Weights of a small transformer language model.
Size: 12 layers, width 768, 9 heads of 128 (3 for keys and values), MLP 3072 SwiGLU, vocabulary 8192, 126M parameters.
Architecture: RMSNorm before each block, rotary positions, untied embeddings, normalized queries and keys.
Training: a variant of Adam for these matrices, 1016M tokens.
Each number is 500 + 40 x the weight over its row's rms, rounded and kept within 0 to 999. Layers, rows and columns count from 0. Numbers have three digits each. The size before them is the row's rms in percent of the matrix's.

# layer 4 attention query, 1152x768, rms 0.0292, rows 0-12,128-140,256-268, columns 256-383
095:444548463471433511481499485426449515475510472522479509443543508452479440514476518493516506485499419486500516450499453439487503545528485488531511458512526508465514583479509526503457545515477575504494558575536543490521495565467501460499502505530522467535503461493562501459505516468487541468436481440456542480432530546513468446511537532495544495465531491528514439479532469454574546466491
101:527524498555467486554513496494436461456405519416515514502520473452460537523512435519568543538504532606478505524509496504470508491503563506476530531512446499470477421537499474515506535447457492478458508485529525523495553411510521484568574545463515432564504538442541553484473421507588519500535477525480509537514541498513422518521501463539551459510567508468514491508450524497493484445494
093:445486483527494443524539465504538501507482405540438496504515527571525507480518467455512531470490519521465449486578496469494519519534513498538475491521537465563553575489428558493520448480536523528550569485455458492461448534594495505494552446598525506476511525469517424493507528473500498487473450500484516476498525509528565479522521497478516496496481446504514499486565455470541494519497
107:461512435509508595466549563418478466492524492492509459428517493477540487498454574518556489600453505566500482444449446463497551489553455469473506541450478578566428498469476522502484534503500495518550533583515509523559538485427455506493526520562484522507544488449579596529502483519536491469531427487541578527455504547477402472539515519480466504471493507469571540425482522427475510486478
106:484486447474569564451463574473453467488579501499553408412480547505523510483480560477508485538495482507560451471458456474481575468522463539499509487477499512507446499574525478567454555521524486499513506548513529519599517469533505457484494501490506622479532492467500572529522499501483538455519463525501522492519529521437372454433503528451465476444499513452502509493509443506463481483514
092:532529545518501505501503500536444570507458536493535512496515459494507532493483518524465476419611502464484525550514526503533506508415508509511549527495449546439553509566510558550522483548485531444514536491506518488515498541423495467581483511411537453460482532506506550541455543557510499530430438506469464461532488431486544448428486501550514503548590524513468459497422511473502529411536
100:491496513510457522555520491492539536528509496482482496531510481489411467565553432461534508515443499575503532459526513503531450458475477469486496505506530461458451446501435490471496524463577481539495528506451482476472463473493456563528554537548529481510516445441520442501578466411539477513496505488500481525439480501542509618612497468458497521485447487509556508482508582541425444486430
099:467435481536522589502482453465538466538522484506476456429507478512450452481485554515516475513430510527554490456494429490485522460523476451488450551525517504476468485487491507526459503493516509514489476552532540466562482491497467456456525499529494552520525459447492455499528515464470551470552513535550513518508554511519429517520552540423485515490475501536521525496508485506495498488465
110:469442457465535614488486469474504487537564526553569454448508488515490499550493525518567518481475518480550475524513498461460491513515452495468421537521506453473454487493461458524457522479496471550412508524533552496513507495554538449469471508519508542517486510447527455506521505521516515492584529541506535511533546508447437498483507565486460520433502523509481522530533506482446470543522
100:449499500476537469491472481512468485531527512540555504464504476534544592484533546543456523479535473428550482515487575456486517558474493531440524460482506507534557453547510560502468505577443529519506525499484542478545531526546575445482481455475541528466482509527483530502445546626486511488442493493499608473545518492465476385383508536555462527451561536515436524570531511463501527474577
100:495535515480465361506468549496474524456414543527485543524476540468552518485517445413477541496533480492501452490517551516454502433499517503465535482448505518522530489504473455480542523560510424475497464520457442474514545447480496557565541492501518450511476507538467525528495445487460475558456530445420509545508415458426531474545404480529542447534477404520535492500514497527501467458503
094:471530483538476561512543579500586552505495476495437423573493537492504469564599528484500424466478459537515543484531520538534481459486507496519445542503535470420516543551522475456518510471617455509496576492471492502503467585454485554482486586519445475541516509486542498395591493399549526472521552475526462534439517476520486595551598428487501482526488432519553504443519494577468519561455
104:506541541466544506500530421509501527492552461455500550464558483502410467454446552507452520524427480489517540493490396489500519521475473504490513513533448521525574469566534540434519475396410587523504475439534520526494482468454573449509536495543472472512516529497472483538431510574490513469515506544563498446568488522580479476433517519575472531528543564520499529543503556479476491480527
077:462468475525464492542413517429442410543508512514468419496552481509435505488393499438544535559581533499481458481486529470537509483505476481460565476442430531474459508475508506460526565458482554526526490542563477513476498506439491473476552483482520538537533447499471442479480507466508479558501456516520481531530525491502501542548346456521535456485524482488466485489468532534506520503461
080:517574514423557501568548591512590509490563566502529451491491482534514475482412496528549511500530441477508483488548531466485456530538506453478505548497480466467467455462515506523494473467434517494492433557479486493476516544485487542534607481569491561523453481545470527464456446477509452433478471495500445520524550480468519486569432459483522500579447489528529494550524455556502467559478
079:433548522430473453495415491497496509497553484505452496464412539495443550503547458486453463445494508489492564487409413450447491512483543500531544532536485537516495520412509493518552483484498555441433514383519503514526505500509545445460504492451592468517546509463568401498517530509475497526485521410440489474505520549545440475431439553500525472438507511449508560465500505462521498552498
088:442484524451477444562456504434441489428481495555495483477489469473494510543465486514474460527536525499477488507472424548453503422503471481539529489471497573520509439533516482501499502455458477511440452493543514528449421526448501496456556598486478511547502483462487405455529541517541503522477462494536488505558503512509414510470464527538513458505525537480489540531504546447550562428489
077:486519491529490462453545416533479504437522527409460454594538539523579466483468517478532574456485450439560439497477526566499451504500526523550501515559529451514487517534453556516463543500497572483568504534473513449526558495511483519564527509473518482461531562379505456477535405445469512458509543519491507523548555461500486540442485461532441469551582530543600482530470550497532537498488
096:448487495505485493503515452478504401469500494436406497502505464503517480502418538511521483455467468460468469479434480490442528506458541464483496459505506469477525483471499493562518581553494574478477505450521536476527507421563571476561507457438500502454487443527489448564507492568484519503468566496394482534512566518605535456504517497497516484455441495517533510497462517547542547525456
078:446458481444559484498485564513508547419501538584509540438441476525485536479548575528509492496481435478597454522588524514502473583463463528482473525479502547414546446542501403489475518515470508482424526391529453563491500426538586472451444464454477481542468524469513466487485512508499491576502463476498475423540465470518456477461454492460499545521475482468478501473433463516404455480522
090:507575512577490517543499471483481521572479449542552479539495529544546500476491527521517534525514559507469532468486482530549538499546429503485554552463509484585489511524488548485513490535473550505487486600490444542549535475491462503458546594490550499485492557491484474407522587516457501493428471487565448516557578475490462501536510523478544484581527458526509485517497457518519492485576
085:516540436579464435485560487466554486454539395457434413530451487570541487591439536462501550448537557512508496490501539553506461410484497470494478474556579471545541494551484605504505550467528546570486530563528405468471439483495495517573527452467502488559466473529505552501514508492455518516512588410524523495475491579620545606492490482499525455506437530483565551494486525506558502536453
085:470497515550528485477473489398424464515515435444471463480511544532545515528449499479496514454484455466498490490514534497457534567502514475470447507566476511490486512501585536505501559581524489497512526476525546551476501520511508486503477519489458489484519470503532499498499501568522501515437557507472489478465453469477537473489525539558521494409436536536500498488483558489523522510499
097:455421458392502485550509499463545523405482470579456521533480555498506466562596477491539518517473411517502467525502544484465420505483528491464535478456567452489560456559498508454488446475450460467470452433482507453572557468542497482442470490478517539544549417508485521533505454483527481550457483445587543492526482502375461467439483439461548465541473443429464399468521450511472480498519
085:464524457571470528506431513459455435496510488476438442556512516531511508558469555461488508445534454524539457472514561522505491508419538480541462464502487471488478593520488477479495489471596507504539584447542549557457442525473492511557450453458473503475464495441539533523510479435481480501492551459438476498501546528584507547473601455470489451533501544528555503439456487522482472497458
094:489534557514515535490514523590524567529483575525630552414550469431486537424566462525501524562462528508468497506486421493519526485576461515503523509455463545503443480502445443451596505422527514527430511520459461478512479492491549499482582541499502499466540557511427518494497508521547530468502450544494456472537500518494507486506456505532474561480589455467486479522511456546494508470551
101:458489541518530525639542453531563453508504591514525548475500468494508442493459541512523488512461481401441497487582490442448453540476459445491494517506482476493524422471515487454491520522490487443470504505409469449533403460489498450442556477494504419516483483462497447488509518542512503400483509526529496425469365452470479439494526486432508511483516473610483454520507484427445519587543
098:482450416509498488431490517425538532483527468488486485390507509479589465474476544426549453565541485430569563544515509492480526434470480507541470479531497441451468537451427521556447500433510526489513480423529492542465522550485495429489520545451491517472537524483485457469537528469429487520476502455529505432507528526475450527470583493518493534464499470504490432534435519582490470492488
092:490526494549514506534506432528522569486505477446539502606501561503450518529455432505488544442493544544485473463513462521594501561495463497416529568479563542583548549482481530423516537549474533498494455571515490445510450478505481526522424495516520494530500480507570512510479442480507550454524550509488578541509483469510504500505409524476588485495465568514469526504551512402499522468494
100:609504556479517504549528505562516473459566491549598557486508492499518462502473548458530512492477540425469490549512501475520479506497551475501502462488463519484492444445477483373517465507567472474536492582438401412519460442500544498459514475550493496475510477466456528464553471564442513430522491474561491534572382604508501505541544482506536543493510522515488462572521531538495489497519
083:476410431522536451467531496430499443464535457544464455389512444451463502531581527471552482541510458582484468513506525544452563503503540466537489463506530509490446529569492452539491447434538540531600487459491578517491517489449614499481499506498409526510491515499486517489487517493442481596501449525515472483425453547522546532565596460534497545463446489448512469452459472567472389559517
082:506499509489464533528467497540535496537475505450492501549468492516484509566616399469463530437480494514532427444556474473555470568556487499474535503451523555565537555504575411612474491562545531542489470453494547407534480555509526611560513529486507558536461568420518529439479492503494527506474407602510526516509469508517516555528455440463473540521541522535539577536553471472531450519505
084:521502533506558537539454476492562539513540481553532534496522549544478518484486523480513517522545512566468545580552478564518484517466556483559440512564502556412454467467552576466494506480482450444499520530489483563517499480539467473518473505521447521477523455524548483474519477481437497507444595440530558492559468468535461468425509503477455553546520537451432502540486478529465538488528
088:458524513475480493492549509465516464528446501569468487428506580537587468517524533478505456557473545528482452505435485517433571437439501475529467460554492554401499527461540476520470489457459505511578436500524545529490494457530520479435467442521452518457508536528497486483468599504467467562520437498496449477448414531492491490445597464551521503460478431493525462448504461497511581503506
096:519431520489438444490574491437526504460523549451522472456549528469465501477518581458599538531486558472501479513439479479529527462416476531515546468465491454474542515437500521540371494568481466533497524498496559514465515489479551517589473536476450424483506484491462521494470580530518520574528491541491438501532527499456542544462560456508525525569516479469559501494424484471504450542478
093:506559511500498549538516457582495519527408497457467472468541478502528476558509492556445535475524521482411494468489456480523492528509428528472602527486484530589582559466540526531531530517481504524477473578503571494497461544452452506554480497475519521534525529461510525567488448502525521491462521560484555528489505439514479485521431474539505481491495472535517551532487524439557486424489
111:540502489525490496517531501546420572468517498520531535514548552514479540532444461549526487473550496481445456483513494557506499491414478434465493530532514517498458526597453510464509511463457519517518476498526390560432516467543502561539491475540496510520491486482577519525518483511572493552466508464508566518502557421517594568573452458585483409563498513447520481479541525469488518461435
091:519468445491539442471497437517527451512590527556506499485514508416497517511478522464442444530544491544529484547532499508509523493502532506539495457540469534459413498534555460536462481533507487481460488429480442539460499456549573487440505540527492462520490498521521508469543542520470535563479505501559450452462434430508451458546542464439464490432516505556518464461532490495521479550505
093:460534532487522463472559543446535535545543476571483530532520521552588426442476504488516478509485488460481541484529548471445461542500499550545489495547495511474464555430550516550512477470526495458462529447460462458511439512494497434468501504541495494527518537521469437470503454483494460489503479491468473456519465504458500472412508536480463534479478451516445482515488489511556551529520
# layer 4 attention key, 384x768, rms 0.0269, rows 0-11, columns 256-383
090:573564465525487532523516473497560496519477516512503515499465533531485490532596456555516526479498539598510472468502472539524520461507494489545492486488452488513510510523450445474535442540478469523503464552483466521563464507510473529549506486427481517488449460472486503610457482497510515544493559560478527610501576567494562561493545464545587426536476521493532560459504514509630541484444
093:510443575481533477443522483488493484502539493493513493479474470490526488476518522384456401556500463452497525568514554529563521485464563522516511514503511538433471444539479481444459479514497483516475545504459481608501531415489548440463477496501555507473423489515488551488518497529467484513516430465581511464435482509520470523444505496485478462445462539449493511530507446639502524508533
087:558513495511421442519452503461593438477497557482493472536489524497540483484449505546486519467490459552540524442512490444395428496430412467504530493457420518538564477449589534528528506522496547439467473508481514439533482484522479546602526513492481475433474462458478479495484468504498573489426552493452497545533476523510557512497504473488556491591558496523522541507558541444536481501458
083:511554484514521443453499476508567517552500566474469462465498541471456569468538476506544497504522521452496470475467436438480508489500507465455488495485510530504501498541501513444582464526482560554453531495510529508470554552517515538560482491518463506433501500495535487497432533496537531583485514529529527507549591493581509524527460517559505487472495491486500490467508494505545557495479
095:454492588491566580470517478494377501533550511509517450513483470506467495521442532424428477539497425506483551538474553531548506444541563585491502428526560482488461491536491502509513456529485456606471521540498510487466488494545502428424469534490489507546464532512499556503514492548478503558543462515542450544487452563472459452473479519478483498475471555447442457517437476566492511530539
090:514429513501482507563488494524456457452501486508468476516477542454485461517575517446496470474459496565488480478568443532549460417502433473557535488518456495449451468549514534482453520534517470459527495585442475513534458474469458545488494564536524519554599456513518529562569470455485546462447520417581536517508499568435448556499560491477501412507471519504564515485475540484492471537470
102:475472489474497489477514452478531486504511462479485522448495523565591485451455480550483522495514525455464473540374516407508521603520518469484425424508502503527549531510472478554534537463464513489472468525530466536440571545469532506534550473508516471450485552456488486471415531534506479586555528559445499497502519511536542461482441504568453515475534517475449498487524477506504511527489
082:429457494471538536461488513533466513548542519526428515518488473516528533498502498437504467531550457447466477519448570531474455460539531597503478490478609488481439439569561478444520553523512409545452538548497570519507490494503523467489511554489481505564505448483497533484531434516546495622546427498510452497551495481454446503482437495492460456443529457513471470577489505486505466475536
090:519450534529483501522476500515510433490502535509490550557466539465524477494531510405476401520495451518486574490519461513527476420505572501545536499509502482476458531547501484519489463525551498478460480401500516479539512464451444491475506556485500501521490488522533485558628465460513559512411493516554500542450497557493476520495557505390508456532461509540536537451517559545492504537477
093:579529522489454494508481565588510455508560503454547500532482604466466452534528418552483463475524470546505508454573461528498484455479489473524550521491453446474509494503542525532524464518588457456495454426457427448503465418553496485475436459515506510528513449428447492532518457471470568388477582449478532503507508416425468541492505485420523477528470468521519478463531467483486496500478
105:477488492532575448503501537486519486515469469477470444436557454493546516511499512589451564546499497503512514497435513464504557621581514443489510448484501564558519511480604512506522419531487537492537441502553542540487478509437562506501512497573456449488483550466529531438404561564483487522498527512484480430587576451504546463498464548563472557532494485489459439545529525439492488464541
093:448468529458492534534463433453479527490506525508544519518446451559540457437520509480546478532529533507454543517423522484444533493469556521496408451523507482411455527492450459532484542487454506530460496563510519505511545514534548469526470485530478522493537491466517466488511564565466498581483407522503471551483480640569462503504489482565464449573525555485476538474501450506483552593490